From a checkpoint of a small transformer trained on Wikipedia: 2 heads of 128, capped logits.
Each number is 128 + 24 x the weight over its row's rms, rounded and kept within 0 to 255. Layers, rows and columns count from 0. The size above them is the row's rms in percent of the matrix's.

# layer 5 MLP up, 1024x256, rms 0.117, rows 231-244, columns 0-255
size [ 99  90  99 106  97 105  96 104 103 100 102  95 109 101]
[[181 108  91 114 119 108  80  62 122 126 164 136 147 136 106 162 127 109 106 133 142 108 147 148 129 106 111  73 151 163 108 126 149 146 139 103 134 167 169 141 118 177 142 172 107 101 119 117 128 128 129 171 162 153 128 106 116 141 148 150 117 116 118 101 118 133 128 158 142 162 118 175 179 139 146 143 127 193 114 132 105 136 154 125 130 128 127 163 142 128  91 124 156 149 124 149 133 148 144  98 140 105 113 134 117 118 160 127 109 115 134 100 122 131 100  96 115 155  79 181 155 121 143 147 146  98 126 146 160 152 145 102 124 132 125 105 186 122 124 145 158 138 113  94 128 115 110 146  84 123  99  99 129 114 130 158  96 127 107 152 121 149 154 147 118 175 116 118 147 136 126 132 102 149 115 116 128 153 101 112 100 142 159  76 102 118 193 162 148 134 132  86 152 108 111 137 118  88 117 140 142 125 125 131 136 145  89  85 103 164 124 141  93 120 122 109 104 150  91 126 154 116 110 104 136 139 117 126 150 101 130 118  86 115  86 123 118 113 166 101  91 148  88 108 179 126 140 168 156 117 140 134 105  93 146 153]
 [ 97 115 153 151 121 102 158 108 141 140 104 104 134 156 120 116 147  88 139 152  80 129 128 167  87 126 120  73 120 133 115  86 125  90 147 111 138 151 138 109 135 117 171 163 142 143 132 110 162 129 151 109 135 117 100  63 130 178  94 124 132 139 119 154 140 115 148  98 128 137 109 139 136 163 145  95 128 133 117 113 101 108  93 122 131 139 115  90 141 129 143  89 126 109 141 122 107 102 134 160 153 130 145 112 111 155 102 112 113 131 126 135 123 184 123 177 129  92 109 155  90 119 129 109 151 136 110 113 116 130 146 114 137 148  70 133  76 105 122 166 141  81 133 107 156 115 153 122 124 143 102  97 128  99 113 165 134  89 184 118 121 145 121  59 133 145 174 116  98 135 121 173  97 157  99 116 124 126 156 203  98 140 102 130 123 119 133 114 114 109 130 144 110 108 131 161 128 113 143 119 150 135 131 125 117 121  92 118 124 151 148 154 122 134  87 165 131 130 108 114 125 116 137 120 113 162 127 145 159 137 127 143  76 183 102 110 101 115 145  86 141 114  83 157 161 168 111 140 102 124  88 125 151 148 131 172]
 [ 86 130 123 162 162 119  67 155 121 150 164  74 148 111 131 168 138 105 111 154 136  95 119 105 133 126 146 130 152 149 142 103 120 103 144 128 130 118 137 147 126 153 139 158 161 148 163 181 113 151 103 120  91 159 155 156  92 155 171 170 119 152 122 121 141 126 139 120  87 114 123 137 152 129 137 181 141 149 168 118 143 153 136 100 113 126 107 115  84 133 161 122 112 140 147 163 139 123 137 135 114  98 119 122 152 107 139 137 106 120  91 115 178 108 166 126 101 117  90 177 155 168 125 152  64 140 108 183 127 147 151 125 155 122 128 115 115 154 118 114 140 127 128 139 139  84 127 123 125 102 143 115 138 139 144  98 122 125 101 146 136 127 109 128  80 114 121  89 101 134  85 109 131  92 146 147 130  99 168 158 127 129 127 112 112 146 111 109 140  88 132 128  92 135 109 111 105 142 154 120 133 146 142 139 120 140 116 103  95 147 117 141 176 108 110 110 109 132 137 141 124 148 117  50 113 126 145  77 142 138  97  93 140  66 136 110 130 127 115 100  86 123 140 144 163 135 132 189 100 145 133  99  75 107 133 119]
 [151 106 138 161 119 111 127 159 167 117 144 104 121 106 107 112 125  82 141 163 158 172 149 167 122 131 163 142 104 137 139 118 113 148 142 123 127 155  98 112 112  87  93 142 124 135 138  97 108 130 168 102 124 171 160 105 118 115 104 158 132 129 113 157 113  76 165 110 126 157 118  95  95 100 139 130 143 131  98 148 124 154 152 174  99  86 119 113 115 109 145 131 115 159 158 167 146 163 141 163 100  79 125 177 130 139 146 175 115 138  84 156 172 139 138 135 136 134  66 114 143 112 152 139 141 124 167 119 100 123 132 135 152 116 147 147 133 130 128 142 176 129 161 133 124  99 154 103 108  75 123 127 120 117 175 143 156 177  95 134 129 119 110 114 117 110 119 126 150 150 121 156 141 114  78 161 129  88 119 168 132 151 117 120 105 138 120  98  92 155 146  97  99  80 142 133  94 129 115 152 126 127 131 133 147 110 141  98 127 132 122 102 103 115 156 153 128  94 125 128 157 163 132 129  93 121 179 121 154 132 117 156  93 188 145 169 156 146 121 116 151 123 136 117  97 104 118 132 124  97  70 116 138 160 119 126]
 [128 114 143 123 147  67 120 132 177 136 135  98 129 129 148 107  84 143 152 161 107 110 176 141 115  79 117 124 132 150 138 127 112 152 118 131  97 137 128 137  64 153 115 164 140 122 135 111 142 130 113 105 119 117 147 124 129 142 176 126 154 110 153 107 134 131 153 124 133  78 139 133  69 129 133 138 114 101 152 129 150 134 170 111 135 138 136 148  89 134 139 121 144 146 139 145 117 166 143 136 101 141 155  98 149 114 117  82 106 162 123 159 116 120  76 107 123 160 148 124 117 140 101 116 122 143 131 126 175 104 103 145 126 109 147 130 133 170 149 107 117 132 154 120  98 154 105 139 109 165  94 134 121 134 126 146 108 125 135 154 114  95  85 131 151 128 131 137  98 120 154 142 142 152 158  91 116 116 172 108 140 162 162  94 156 146 195 141 166 125 147 136 144 162 113 123  78 108  86 146 130 141 158 119 120 194 170  90 110 164 152 140 156 131 110  88 146 104 139 129  94 150 122  91 131 107  67 114 166 135 148 100 151 125 103 140 153 109 129 121 165 141 148 179  98 118 130 117 126 130  60 143 128 131  99 139]
 [102 142 131 124 137  98 123 146 144  83 192 145 139 120  85 106 117 129 142 108  72 131 125 108 109 115 139 125 110 144 155 148 153 123 113 131 136 113 129 131 116 156 113  76 145 129  88 147 137 138 109 133  95 114 149  93 101 103 138 125 108 152 159 110 137 111 131 168  89 137 107 128 176 127 132 106 116 116 123 155 111 143 123 129  93 120 125 165 143 156 166  77 165 109 144  98 101 123 101 130 124 126 171 139 153 177 145 113 109 124 130 128 106 133 130  50  96  77  96 113 135 144 154 102 144 176 132 124  82 133 102 152 130 115 140 172  90 196 114 138 131 145  86 129 115 146 107 136 134 149 142 140 148  97 178 151 169 135 101 137 133 125 148 167 124 115 127 154 147 167 151 153 114 119 102 172 126 118 100 154 142 119  87 117 140 149  95 119 173 131  94 132 138 106 115  94 106 140 159 140 145 139  94 148 154 107  80 137 150 128 157 145 109 126 117 117 101 124 124 132 121 126 131 106 146 135 134 182 183 138 151  67 107 110 145 103 104 110 131 131 165 131 138 120 128 164 111 122 122 142  85 135 159 153 128 118]
 [108 128 165 130 159 130 130 156 109 123 188 158 114 123 154 107 131 124 102 135 132 136 117  95 152 134 157  87 137 127 157  85 142 125 144 106 146 127 120 158 136  97 121 115 114 137 130 127  67 160 158 136  87 129 126 109 141 133 162 127  78 120 134  93 154  53 135 101 130 144 135 137 156 121 104 113 116 122 179 151 137 127 161 157 102 146 100 108 118 112 160 130 136 128  83 145  91 150 117 129 128 101 154 140 124 171 126 139 121 119 113 116  86 167 145 138 123 120 152 130 148 123 145 146 123 129 172  78 130  96 119 148 131 114 134 158 120 160 151 139 120 116 112 131 143 135 117 127 113 139 116  85 135  92 120  81 108 159 119  79  99  95  92 104  99 121 124 110 133 182 135 140 121 112 148 110  78 124 155 115 137  91 105 118 164 164  99 154 136 162  70 177 119 123 102 107 113 103  98 154 162  70 142 127 152 122 144 122 110 137 108  85 127 123 145 111 111 135 106 154  84  85 117 117 179 110 128 132 104 155 119 128  71 154 120 138 142 136 174 106 127 105 119 144 128 123 157 101 130 148 146 178 133 132 143 101]
 [168 135 114 156 157 169 135 101 129 129 138 108 126 132 140 145 125 128  75 105 110  76 123 121 104 115 104 126 122 109 108 165 140 133 151 129 163 156 139 160 131 112 157 128  92 139 135 113 129 125 110 131 107 111 165 123 173  89 105 137 139 116 109 120  65 155  81 134 115 113 129  85 125 124 122 151 119 123 167 138 136 132 129 132 128 165  98 119 119 136 129 163 128 106  89 125 140 105 135 109 166 129  91  94 117 139 110 130 117 154 167 111 117 156 109 134 124 102 131 130 134  71 145 132 129  99 112  82 109 122 192 104 154 168  68 107 158 130 102 125 129 141  82 141 131 143 155 143 175 116 137 151 138  55  76 109 146 115 129 132 111 126 157 119 155 117 105  93 184 161 122 170 116 144 151 131 178 132 153 120 135 138 139 106 101 135  98 130 155 166 129 159 115 117 131 106 107 138 108 117 139  99 102 161 110 106 161  96 126 127 170 161 119 137 136 114 110 138 149  64 184 114  81  96 160 104 130 110 128 136 109 129 128 106 122 132 132 114 126 133 130 111 103 163 137 115 159 123  86 129 143 128 119 156 167  94]
 [126 145 106 155 156 119 152  97 161 171 153 196 106  84  95 132  84 165 135 145 153 134 134 151 170 106 163 128 155  89 129  83  59 107 147 133 135  86  98 131  95 150 148 135 132 121 135 136  99 109 115 122 131 121 125  74 137 140 133  92 172 137 168 102 127 147 133 110 175 108 129 102 129 148 168 135 159 119 107 123 116 134 143 116 133 134 102 153  93 118 143 154  82 102 124 145 141  82 117 131 169 132 123 120 110 117 131 117 171 153 138  88 124 155 125 100 120  79 106 107 156 164 169 141 151 105 147 158 103 169 162 146 139  97 122 171 132 137 160 138 143 110 123 122 139 131 103  94 126 127 148 119 128 121 136 120 123 115 151 133 123 123 127 100 121 162 125 133 121 190 155 134 120 145 145 152 128 169 106 109 133 125 142 109 146 130 116 140 171 113 128 114 150 110 115 138 134 165 120 171 146 175 147 127 132 150 135 118 144 127 119 137 116 111 149 133 154 114 131 101 153 169 131 137 163 133 156 116 119 131 104 125 110 119 116  96 137 156  82 155 150  99 116 162  82 156 148  82 127  97  99 163 156  87  75 145]
 [123  94 114 166 121 108 173 131 136 154 108 132 130 158 163 118 130 101 168 119 122 119 141 132 159 141 148 146 143 131 134 126 155  84 158 116 163 141 137 140 124 102 140 120 108 158 107 128 125 110 131 107 169 122 103 127 160 150 130 104 121 171 135 137 117 149 105 132 143 143 120 141 147 107 146 144 107 166  91 138 129 125 148 148 140 121 166 154 114 165 115 134 126 115 122  96 125 116 100  91 112 172 159 110 148 151 118 125 159 138 111 112 140 131 170 148 141 114 132 143  94 107 115 134 140 154 114 128 119  85 155 115 106 122 126 145 131  86 150 154 107 136 162 109 131 180 124 137 106 121 181 105 123 114 138 107 142 127  89 155 103 164 118 102 158 156 145  74 108 170 162 125 106 135 123 104  87 101 125 143  93 129 176 165 138 126 157  97 103  97 127 207 107  79 122 104 135  88 178 152 127  93 148 167 141 127 145 156 138  95 160 146 115 163 128 146 164  62 122  93 157 174 131 137 128 154 150 130 110 109 125 125 139 134 111 128 168 103 105 119 174  81 164 164 127 127 160 118 137 122 129  79 118 159 133 104]
 [137 155 171 131 127 122 116 109 127  74 128 138 120  86 125 109 119 140 131 132 151 131 122 178  89 102 133 135 168 158 153 145 151 146 140 141 128 146 115 153 153 159 100 114 139 110 131 145  98 135 134  98 131 106 167 138 165 107 108 124  74 131 129  93 102 160 120 111 119 120 118 143 159 134 135 106  90  95 153 119  87 109 140 155 146 124 114 171 102 121 147 120 162 111 109 131  87  71  93 115 184 107 138 133 122 143 132 149  95 155 133 149 156 145 133 116 111 123 130 101 110 120 186 151 113 125 144 137 133 101 137 129 134 124 115 103  91  91  82 128 129  92 118 155  84 120 202 135 101 131 157 140 150 122 130 150 137  75 148 137  93 117  93 154 127  78 149 125 124 162 142 114 105 146 137 107 143 125 112 151 131 112 157 105  96 117 128 138 135 162 156 113 107 150 159 148 144 134 138 191 150 124 126 196 122 123 142 149 114 141 141 104 139 124 135 148 131 117 131 110 105 160  62 112 129 149 166 106 144 170 133 120 116 133 156 146 117 159  98 119 134 125 120 183 128 173 147 145 126 118  69 132 170 150 146 124]
 [118 113 133 129 141 115 142 163  99  86 166 121 154 162 151 145 128 135 139 134 138 150 125  91 128 124 131 124 156 109 127 154 104 133 160 105 174 140 109 153 146  79 150 169 160  99  89 131 105 137 139  97 104 111  98 122 122 106 133 128 112 159 122 133 130 135 156 114 141 134 143 134  60  65  99 100  93 115 151 163 153 155 127 111 131 101 139 107 176 125 163  99 140 142  85 112 137 125 131 139 134 125 162 108 146 115 170 160 110 147 123 149 133 196 117 160 135 107 137 142 140 119  93  96 105 103  63 108  97 119  90 103 150 138 130 144 142 130 164 125 123  90 165 154 120 163 126 164 146 128 146 129 158 121 135 130 112 139 133 133 109  96 168 127 138 109  86 107 108 119 119 182 119 140 151 146 122 128 106 124 144 113 101 187 116 106 132 135 136 118 109 125 102 173 132 120  98 142 116 132 130 170 148 152 172 102 148 119 126  98  95  87  79 148  80 169 121 176 134 131 138 100 120  70 149 152 120 128 111 118 148 101 108 137  88 134 115 127 147 155 159 123 158 128 127 128 112 104 115 129 147 161 131  94 109  99]
 [166 106 129 103 157 132 107 144 150 111 123 144 141 132 123 114  87 151 133 161 104  98 188 149 105  80 119 148 120 129 115 141 156 114 145 153 125 147 158 150 154 135 138  94 146 160  89 138 126 114 136 130  93 134 128 167 140 129 156 136 112 152 107 153  84  77 128 169 115 152 143 148 105 114 186 127 127 115 114 115 102 154 176 121 155 142 127 136 151 126 119 153 158 108 135 100  80 169  85 142 132 133 142 132  78 107 161 130 140 124 119 100 145 107 129  85  93 103  93 128  72 157 108 190 110 133  75 134 174 123  92 119 130  97 117 100 151 109 111 105 123 118 117 124 125 165  91  87 115 110 164 115 123 118 123 150 145 106 127 127 110 137 125 128 124 120 104 134 100 116 106 133 114 151 137 102 107 141 175 162 125 128 133 111 123 113 130 136 142 186 140 134 171 131 119 107 150 147 111 121 125 154 126 142 128 103 134 114 139 131 185 131 159  99 127 167 106 140 156 114 146 100 156 101 120 162 121 121 126 110 112 133 130  95 102 176 130 172 157 147  60  86 143 141 111 128 145 121 167 163 137 161 152 157 111 123]
 [ 88 137 155 141 119 110  90 148 117 148 119 139 118 161 127 171 134 148 149 115 112 164  99 101  94 135 100 167 105 136 108 108 130 130 149 144 135 157 133 122 114 141 151 152 131 113 124 129 157 133 162 122 120 142 147  78 120 106 113 141 158 192 188 148 158 155 109 146 131 129 179 149 170 122 172 138 121 150 113 162  84  97 133  92 189 102 119 148 103 145  80  74 188 163 155 126 117 117 123 122  99 104 112 160 115 166 117 149 149 138 129 160 141 155 114 112 170  92 120 121 109 114 120  98 129 134 158 112 158 144 108  88 126 150 167 120 110 173 138 114  98 109 122 145 115 122 136 105 112 163 135 140 120 135 114 100 113 173 110 143 149  99 128 118 137 155 122 120 107 135 163 114 145 107 138 107 103 137 110 120  82 143 123  63 120 154 174 140 128  91 143 121 149 152 105 121  75 154 109 165 114 129  93 115 153 106  87 125 110 165 124 101 143 142 131 123 121 133 109 127 120 149 132 121 169 139 103 129 127 136 126 152 127 129 102 188 125 130 166 143 106 136  94 155 158 119 161 132 144 127 110 155  94 130 124 144]]
# layer 5 MLP down (transposed), 1024x256, rms 0.104, rows 231-243, columns 0-255
size [102 103  98 100  98 111  83 108 102 102 103  88 110]
[[ 82 180 157 126  97 147 134 151  91 153 151 105 113 137 134 137 128 141 118 148 126 108 119 129 144 103 140 147 102 138  91 124 110 134 157 127  99 141 105 109 121 110 128 108 134 172  94 131 130 140 134 119 102  96 143 139 112 144  91 106 139 114 125  89 136 128  78 110  94  40 134 154 140  99 115 156  89 126 110 140 122 161  98 147 132 120 104 200 101 185 140 152 112  88 122 154 138 131 122 187 143 165 100 158 146 122 102 129 133 153 136 136 128 105 164 192 118 105 145 134 166 128 118 134 131 138 134 134 130 120 121 108 110 106  93 148  84 129 146 110 140 127 111 110 100 158 147 145 118 132 144 164 119 129 115 128 135 134 134 107 108  98 126 141 118 136 100 115 125 129 110  86 145 141 158 157 154 108 134 110 125 103 107 154  78 112 105 113 169 121 101  96 139 112 132 148 153 151 129  81 131 121 105 137 128 167 162 132 128 124 169 106 139 121 107 137 119 139 166 136 129 102 141  89 137 151 127 127 117 169 174 115 146 140 133 134 168 110  81 185 212 156 127 149  86 132 122 124 138 152 111 112 117 121 158 162]
 [140 112  96  90 122 174 143 101 129 137 116 104  65 101 141 101 114 136 132 123 112 112 148 123 131 126  98 172 118 135 113 138 124 159 139 117 126 116 131 146 118 122  66 128 131  95 111 155  82 134 139 142 134 159 131 177 147 116 158 123 160 122 108 114 174 155 116 170 116 128 145 121 143 171  81 128 150 164 174 118  67 161 132 156 146 168 131 164  94  91  82 136 102 118 152 125 156 159 121 105 140 103 147  89 182 135 129 178 121 110 129 122 149 134 143 126 140 123 129  91 127 130 144 117 115 129 137  79 123 121 127 100 140 148 132 162 110 142 104 120 159 143 140 133 142 133 117 109 144  96 130 145 136 123 162 118 123 123  98 152 148  69 116 180 138 133  77  90 132  99 139 132 104 150  91 104 121 132 101 109 144 118  88 146 125 134 126 133 144 152 127 128 147 127  78 100 108 118  82 131 127 122 173  86 122 157  96 136 162 151  86 127  96 119 140  88 106 126 121 128 121 131 121 108 156  93 151 137  94 116 134 107 111 146 170 142 130 161 149 153 190 181 136 140 126 128 119 163 135 139 147 106 155 115 101 120]
 [122 143 136 127 110 124 149 149  91 103 126 164 156 130 131 103 112 168 154 152 150  97 119 139  86 120 174 137  87 119  78 130 103 137 152 125 141 125 124 113 118  83 112 125 114 109 140  83 143 117 184 150 109 147 107 150 138 112 103 151 144 163 112 106 112 114 153 148 148 133 115  99 111 104  77  99 131 142  93 120 140 135 109  94 110 113 101 110 115 135 100 126 112 147 153 127 122 112 133 148 143 141 137 133  86 130 182  93 147 149 122 119 134 135 132 123 161 133 171 182 123 200 131  92 131 150 147  87 154  85 118 136 109 133 133  85 111 106 122 137 131 157 141 155 120 166 154 138 114 156 109 126 161 102  91 154 163 160 150 124 117 141 144  84 141 112 118 147 120 119 158 129 128 128 120 127 123 121  65 145 147 133 155 132 137  86 118 125 132 181 135 115 139 127 140 143 122 136 160 125 142 135 133  91 135 135  90 127 145 155 132 135 106 176 141 119 102 111 141 128 126 152 144 115 129 125 120 139 121 109 115 183 131 183 108 141 103 198 139 161 134 125  97 114 148  84 101  93 138 143 157 116 180 210 114 139]
 [117 147 126  90 180 177 107 137 163 138  91 123 132 157 158 142 111 153 144 154  93  92 141 128 119 120 102 109 151 125 112 151 126 165  83 152 118 117 127 172 149 158 147 144 108 148 126  59 189 113  98 135 139 111 117 110  98  92 121 146 122  95 121  90 146 143  99 167  95  85 150 115 137 164 135 128 104 104 125 115 139 104 111 141 124 145 141 135 141 145 113 161 150  97  87  98 141 121 138 131 128 150 155 121 115 135 136  98 103 100 204 137 113 143 150 110 116 110 124 140  92 133 133 168 137 169 105 150  81 124 157 141  85 145 161 106 124 121 110 137 136 113 123 114 149 169  64 147 112 157 120 110 101 113  90 119 126 102 112  83 135 126 130 128 124 142 129  81 105 127 172  91 123 102 134 107 127 177 102 101 145 113 119 108 137 159  81 123 148 193 112 144 151 150 111 120  92 127 140 114  82 129  99 117 121 102 145 157 125 124 112 129 133 107 113 102 134 133 117 108 121  99 112 172 132 133  91 159 116 144 119 138 162 113 151 153 145 124 133 124  85 130 105 119 145 144 154  91 137  94 152 143 106 127 133 111]
 [ 82 134 148 152 129 139 124 166 104 109 141 137 148 111 120 129 131 128 132  78 163 144  92 123 135 195 154 134  98  82 145 104 152 112 113 132 127 106 133 107 147 146 179  90  88 116 118 133 130 135 107 141 136 111 134  93 154 143 108 116 144 133 185 102 105 156  73 101  89 125 155 115 121 154 146 104 137 117 108 116 131 162 122 144 119 103 116 143 155  94 100 171 102 131 154 141 124 106 120 153 216 117 105 121  98 161  92 122 161 118 137  93 100 120 153 113 129  81 119 110 125 119 126 137  80 138 136  84 111 145 177 112 138 119 154 148 164 114  89 115 101 104  96 117 151 146  99 109 168 133 156  84 105 135 104 130 134 129 118 104 123 127 138  96 152 160 113  87 141 161 123  98 113 147 144 122  98 165 120 126 129 115 159 120 131 104 108 122 128 179  57 151 106 117 151 125 136 107 157 108 121 134 121 127 140 102 124 148 152 128 101  99 116 145 118 151 165 149 116 135  96 120 136 109 138 160 157 160 143 158 119 120 115 138 144 145 174 151 121 150 119 138 142 125 140 142 135 130 110 146 152  93 117 129 177  72]
 [116 108 119 104 146 160 126 114  86 127 107  96 124 143 152 103  98 116 160 120 135 157 111 130 118 143 107 114 165 152 104 112 129 118 129 104 169 147 116 123 124 126 114 150 113 107 161 143 114 134 168 112 156  88 107 159 141 138 169 145 138 126 150 128 130 132 145 121 102 122 133 146 115  94 133 154  85 136 127 138  89 166 101 166 138 180 132 124 103 114  96  90 153 110 127 122 144 144 106 114 124 110 154 124 116 124 116  99 165  87  76  77 139 122 138 156 173 198 135 140 166 161  96 116 111 117 107 108 153 109 132 147 169 115  84 140 145 126 123 158 171 101 111 154 119 108 172  90 108  89 146 160 125 173 143 158 103 139 132  86 122 118 121  80  96 101  87 124 130 125 138 105 146 110 125 116 154  80 122  90 146 159 161 112  94 118 142 115 111 120 143 127 125  96 136 152 179 139 129 133 124 144 156  73  91 158 112 165 136 125 135 135 134 155 173 152 131 184 133 112 126 126  95 160 133  96 113 122 103 140 162 149 130 153 140 106 155 123  67 131  86 148 138 134 139 127 125 161 144 135 163 135 122 137 116 158]
 [128 172 125 125 144 128 127 131 136 125  68 140 115 131 123 128 126 104 126 129 122 120 109 123 124 133 107 131 102 127 124 124 127 140 131 148  96 139 122 112 123 139 115 127 155 137 163 122 156  87 125  63 160 187  64 151 135 138  89 167 144 181 115 172 135 187 112 135 123 118 152 127  95  79 137 132 146 123  94 110 178 123 137 125 161 115 164 165 152 142  87 109  97 116 160  98 166 139 160 130 117 132 101  88 126  92 116 125 113 130 125 129 147 119  76 125 154 123 124 150 129  81 155 158 175 124  80 114 127 177 153 158 106 116 111 138 161  76 118 148 113 161 136 112  96  96 160 112 170 138 144 145 127 134 145 146 124 103 115 137 161 147 144 121 135 104 142 112 141 114 107  97 137 174 111 164 122 136 133 143 125 150 133 130 107 126 134 143 119 144 138  59 157 140 169 144 120 150 159 100 113 148 120 105  87 105 115 123 167 124 119 193 135 157 123 104 158 115 148  92 108 150 137 147  89 147 124  97 164 120 138 102 140 133 110 130  85  98  84 124 122 126 148 101 114 114  89 116 129 112 134 138 105 115 140 128]
 [115 141 133 172 104 150 133 114 133 160 122 138  68 138 144 103 123 199 114 100 122  99 116 147  98 143 128 116 131 126 113 178 102 157 116 128  67 150 145 127 105 134 116  99  94 149 144 134 126 135 106 150 111 135 109 137 116 162 160 135 158 130 101  73 135 152 101  99  94 109 119 146 146  89 129 115 126 153 126 117 155 102  90 115 133  98 130 129 175 109 129 137 171  95 136 149 120 143 166 124 101 166 141 129  97 135 132 133 124 137 141 113 125 132 136  82  82 119 161 118 151 132 138 157 112 114 153 141 135 134 145 130 158 123  87 117 131  96  98 137 148 110 114 117 116 163  96 159 140 141 152 138 159 121 122 104 113 145 112 122 101 116 143 115 138 112 145 162 127 150 126 122 104 102 121 106 129  89  88 163 137 168 112 150  92 172 134 103 128  95 118 143 153 130 137 141 110 152  97 158 130 105 165 124 124 113 146 173  66 127 134 143 154 171 121  70 167 136  73 126  97 148 159 120 142 146 136 104  97  89  84 126 113 127  92  90 119 102  81 136 138 135  71  96 159 121 125 135 141 121 165  82 108 110 141 130]
 [124 132  76  97 118 165 108 141  81 107 103 136 138 120 114 140 129 107 142 105 124 176 115 113  82 168 129 127 138 166 172 124 140  97 117 126 120 133 135 144 156 144  68 124 137 154  87 152 160 114 160 128 136 147 140 149 137 159 117 120  86 138 106 107 138 100 158 109  98 107 119 109 161 120 137  98 137 149 130 103 133  54 142 144 115 104 134 123 149 144 117 124 153 130 112 126  98 146 166 110 140 160 152 143 113 131 149 130  92 132 111 130 137 100 118 140 104 140  84  64  98 171 142 131 117 153 118 115 116 116 105 116 105 142 125 104  66 129 107 114 143 119  94 104 103 112 102 133 135 135  78 116 109 123  85 104  98 122 142 131  90 131 174 135 140 125 112  74 100  93 141  95 141 114 149 104 163 111 165 106 111 134 142 143 142 129 119 124 120 112 119 148 130 143  99 133  76 137 137 116 113  96 135 122  71 139 103  90 122 143  81 128  92 113 131 145 105 131 141 150 116  80 158  88 131 132 102 110 171 158 158 130 116 161 160 139 119 195 164 114 154 114 157 124 125 151 100 146  98 123 144 163 109 113 112 103]
 [113 120 145 153 147 130  89 127  92 153 111  95 125 128 152 153  74 141 119 127 123 161  95 164 136 118  91 153 138 140 147 125 138 154 111 140 147 125 187 134 153 122 125 117 143 105 197  86 140 160 129 146 134 153 168 106 102 108 125 129 135 122 106 151 157 118 124 106 117 125 107 158 102 167 112  96 172 131 179 118 113 101  91 149  71  92 120 144 148 129 129 140 128 124 148 137 145 136 161 172 127 125 149 127 108 152 173 165  97 165  98 125 106 119 133 144 154 144 126 151 126 113 160  98 143 102 114 131 118 133 115 114 118 149  68 106  93 173 155 148 158 114  91 134 106  96 142  92 147  98 111 147  96 147 109 141 101  94 136  83 123 101 120 112 130 114  70 111 151  83 139 130 157 140 167 140 152 135  93 145 149 101 103 113 131 131  94 136  80 154 142 101 165 139 148 154 102 142 108 113  88 100 119  59 119 114  99  98 125 121 107 133 155 117 141 105 154 125 113 112 113 133 138 121 135 122 149 129 102  97 138 118 149 135 135 151  88 159 135 145 105 159 132  97  92 107 100 102 121 143 128 154 124  98 123  98]
 [129  97  88 139 114 137  92  91 141 122 143 122 117 124 164 130 126 123 111  86 118 117 130 118 167  98  99  94 100 132 102 120 132  96  98 171 142 113 119 112  78 104  95 127 171 124  71 110 118 136 161 130 156 137  84 159 137 102 131 154 104 133 175 164 100 134 148 143 137 131 132 145  90 117 143  98 128 102 164 142 156 147  95 115  96 122 118 152 153 141 139 122 114 121  89 141 146 116 131 172 166 150 153  95 128 134 127 157 146 111 136 105 122 141 156 127 101 133 156 133 135 126  96 104 152 153 118 150 124 182 124 110 106 148 134 112 159 164 148  52 144  85  76 129 139 175  87 123 101 124 114 130 123 166 122 118 103 188 134 157 154 119 129 121 127 142  90  93 106 117 112 120 139 142 130 121 104 122 114 122 112  84 105 149 122 138 144 104 140  89 113 155 131 112 109 164 166 113  97 108  98 123 163 101 134 152 119  92 142 118 121 152 175 167  88  84 108 125 121 151 132 159 130 101 149 151 152 120 115 115 128 125 154 145 120 129 152 179 172 139 117 123 129 115 138 157 124 128 155 184 151 108 120  84 128 139]
 [145  94 116  90 133 153 126 136 117 144 102 109  97 170 122  85 128 148 106 112 122 124 184 180 121 120 130 123 144 163 147 115 144 124 163 140 132 133 119 133 152 173  82 128 138  73 163 154 117 172 137 158 140 113 107 136 134 144 130  80 128 125 137  82 152 138  89 152 158 145 166 115 147 121 135 115 151 159 144 132 145 119 127 132 130 129 148 116 105 132  76 135 196 124 125  93 105 130  94 115 134 110 105 119 122 156  91 147 100 125  96 121 101 106  98 111 142 135 103 123 110 144 149 121 137 166 160 102 109 177 131 141 125 139 120 147 121 112 127 153 106 113 130 174 119 135 137 129 106  91 139 127 112 109 104  67 118 125 162 153 174 174 142 137 139 157 137 123 126 122 144 108 124 123 118 158 128  91 146 129 146 148 142 125 156 163 133 101 145 205 135 138 119 137 135 130 112 104 145 141 128 156 105  64 148 150 129 145 150 133 110 140 145 160 177  87 151 122 123 122 105 117  67 122 176 102 128 140 102 162 151 108 110 151 145 167 183 147 123 108 136 147 122 118 101  77 105 136 119 161 134 112 151 124  87 144]
 [ 90 164  83 107 171  71 148 154 104 155  94 136 119 134 137 128  97 119 114 148 167  99 140 147 138 135 114 160 137  85 141 165 138 135 118 144  99 122 108 138 186 124  90 153 124 107 134 132 151 109 125 113 143 153 100 145 100  91 148 124  89 161 114 108 167 116 140 188 118 110 119 101 149  97 121 103 144 141 123 136 135 160 102 121 151  96 125 127 121 106 200 136 140  92 131 140 134 150 117 104 141 107  98 114 125  96 153 144 105 103 108 120 178 126 124  88 124 125 141 156 102 149 105 115 155 151 133 119  92 112 126 133 133  77 119 131 147 116 130 100 107 113 155 135 125 115 130 117 123 146 147 168 133 176 148 143 131 122  92 111 107 134 132 134 102 168 124 151 129 142 131 116  95  82 112  98 129 151 131 126 104  76 143 116 185 129 116 139 140 144 131 153 140  93 174 121 142 122  90  92 121 149 137 130  96  92 143 106 118  87 110 104  90 113 141 147 129 117 133  95 146 107 158 105 112 128  75 154 192 110 152 122 128 168 155 101 113 154 122 127 155 100 154 110  93 156 113 162  78  96 137 145 107 112 127 138]]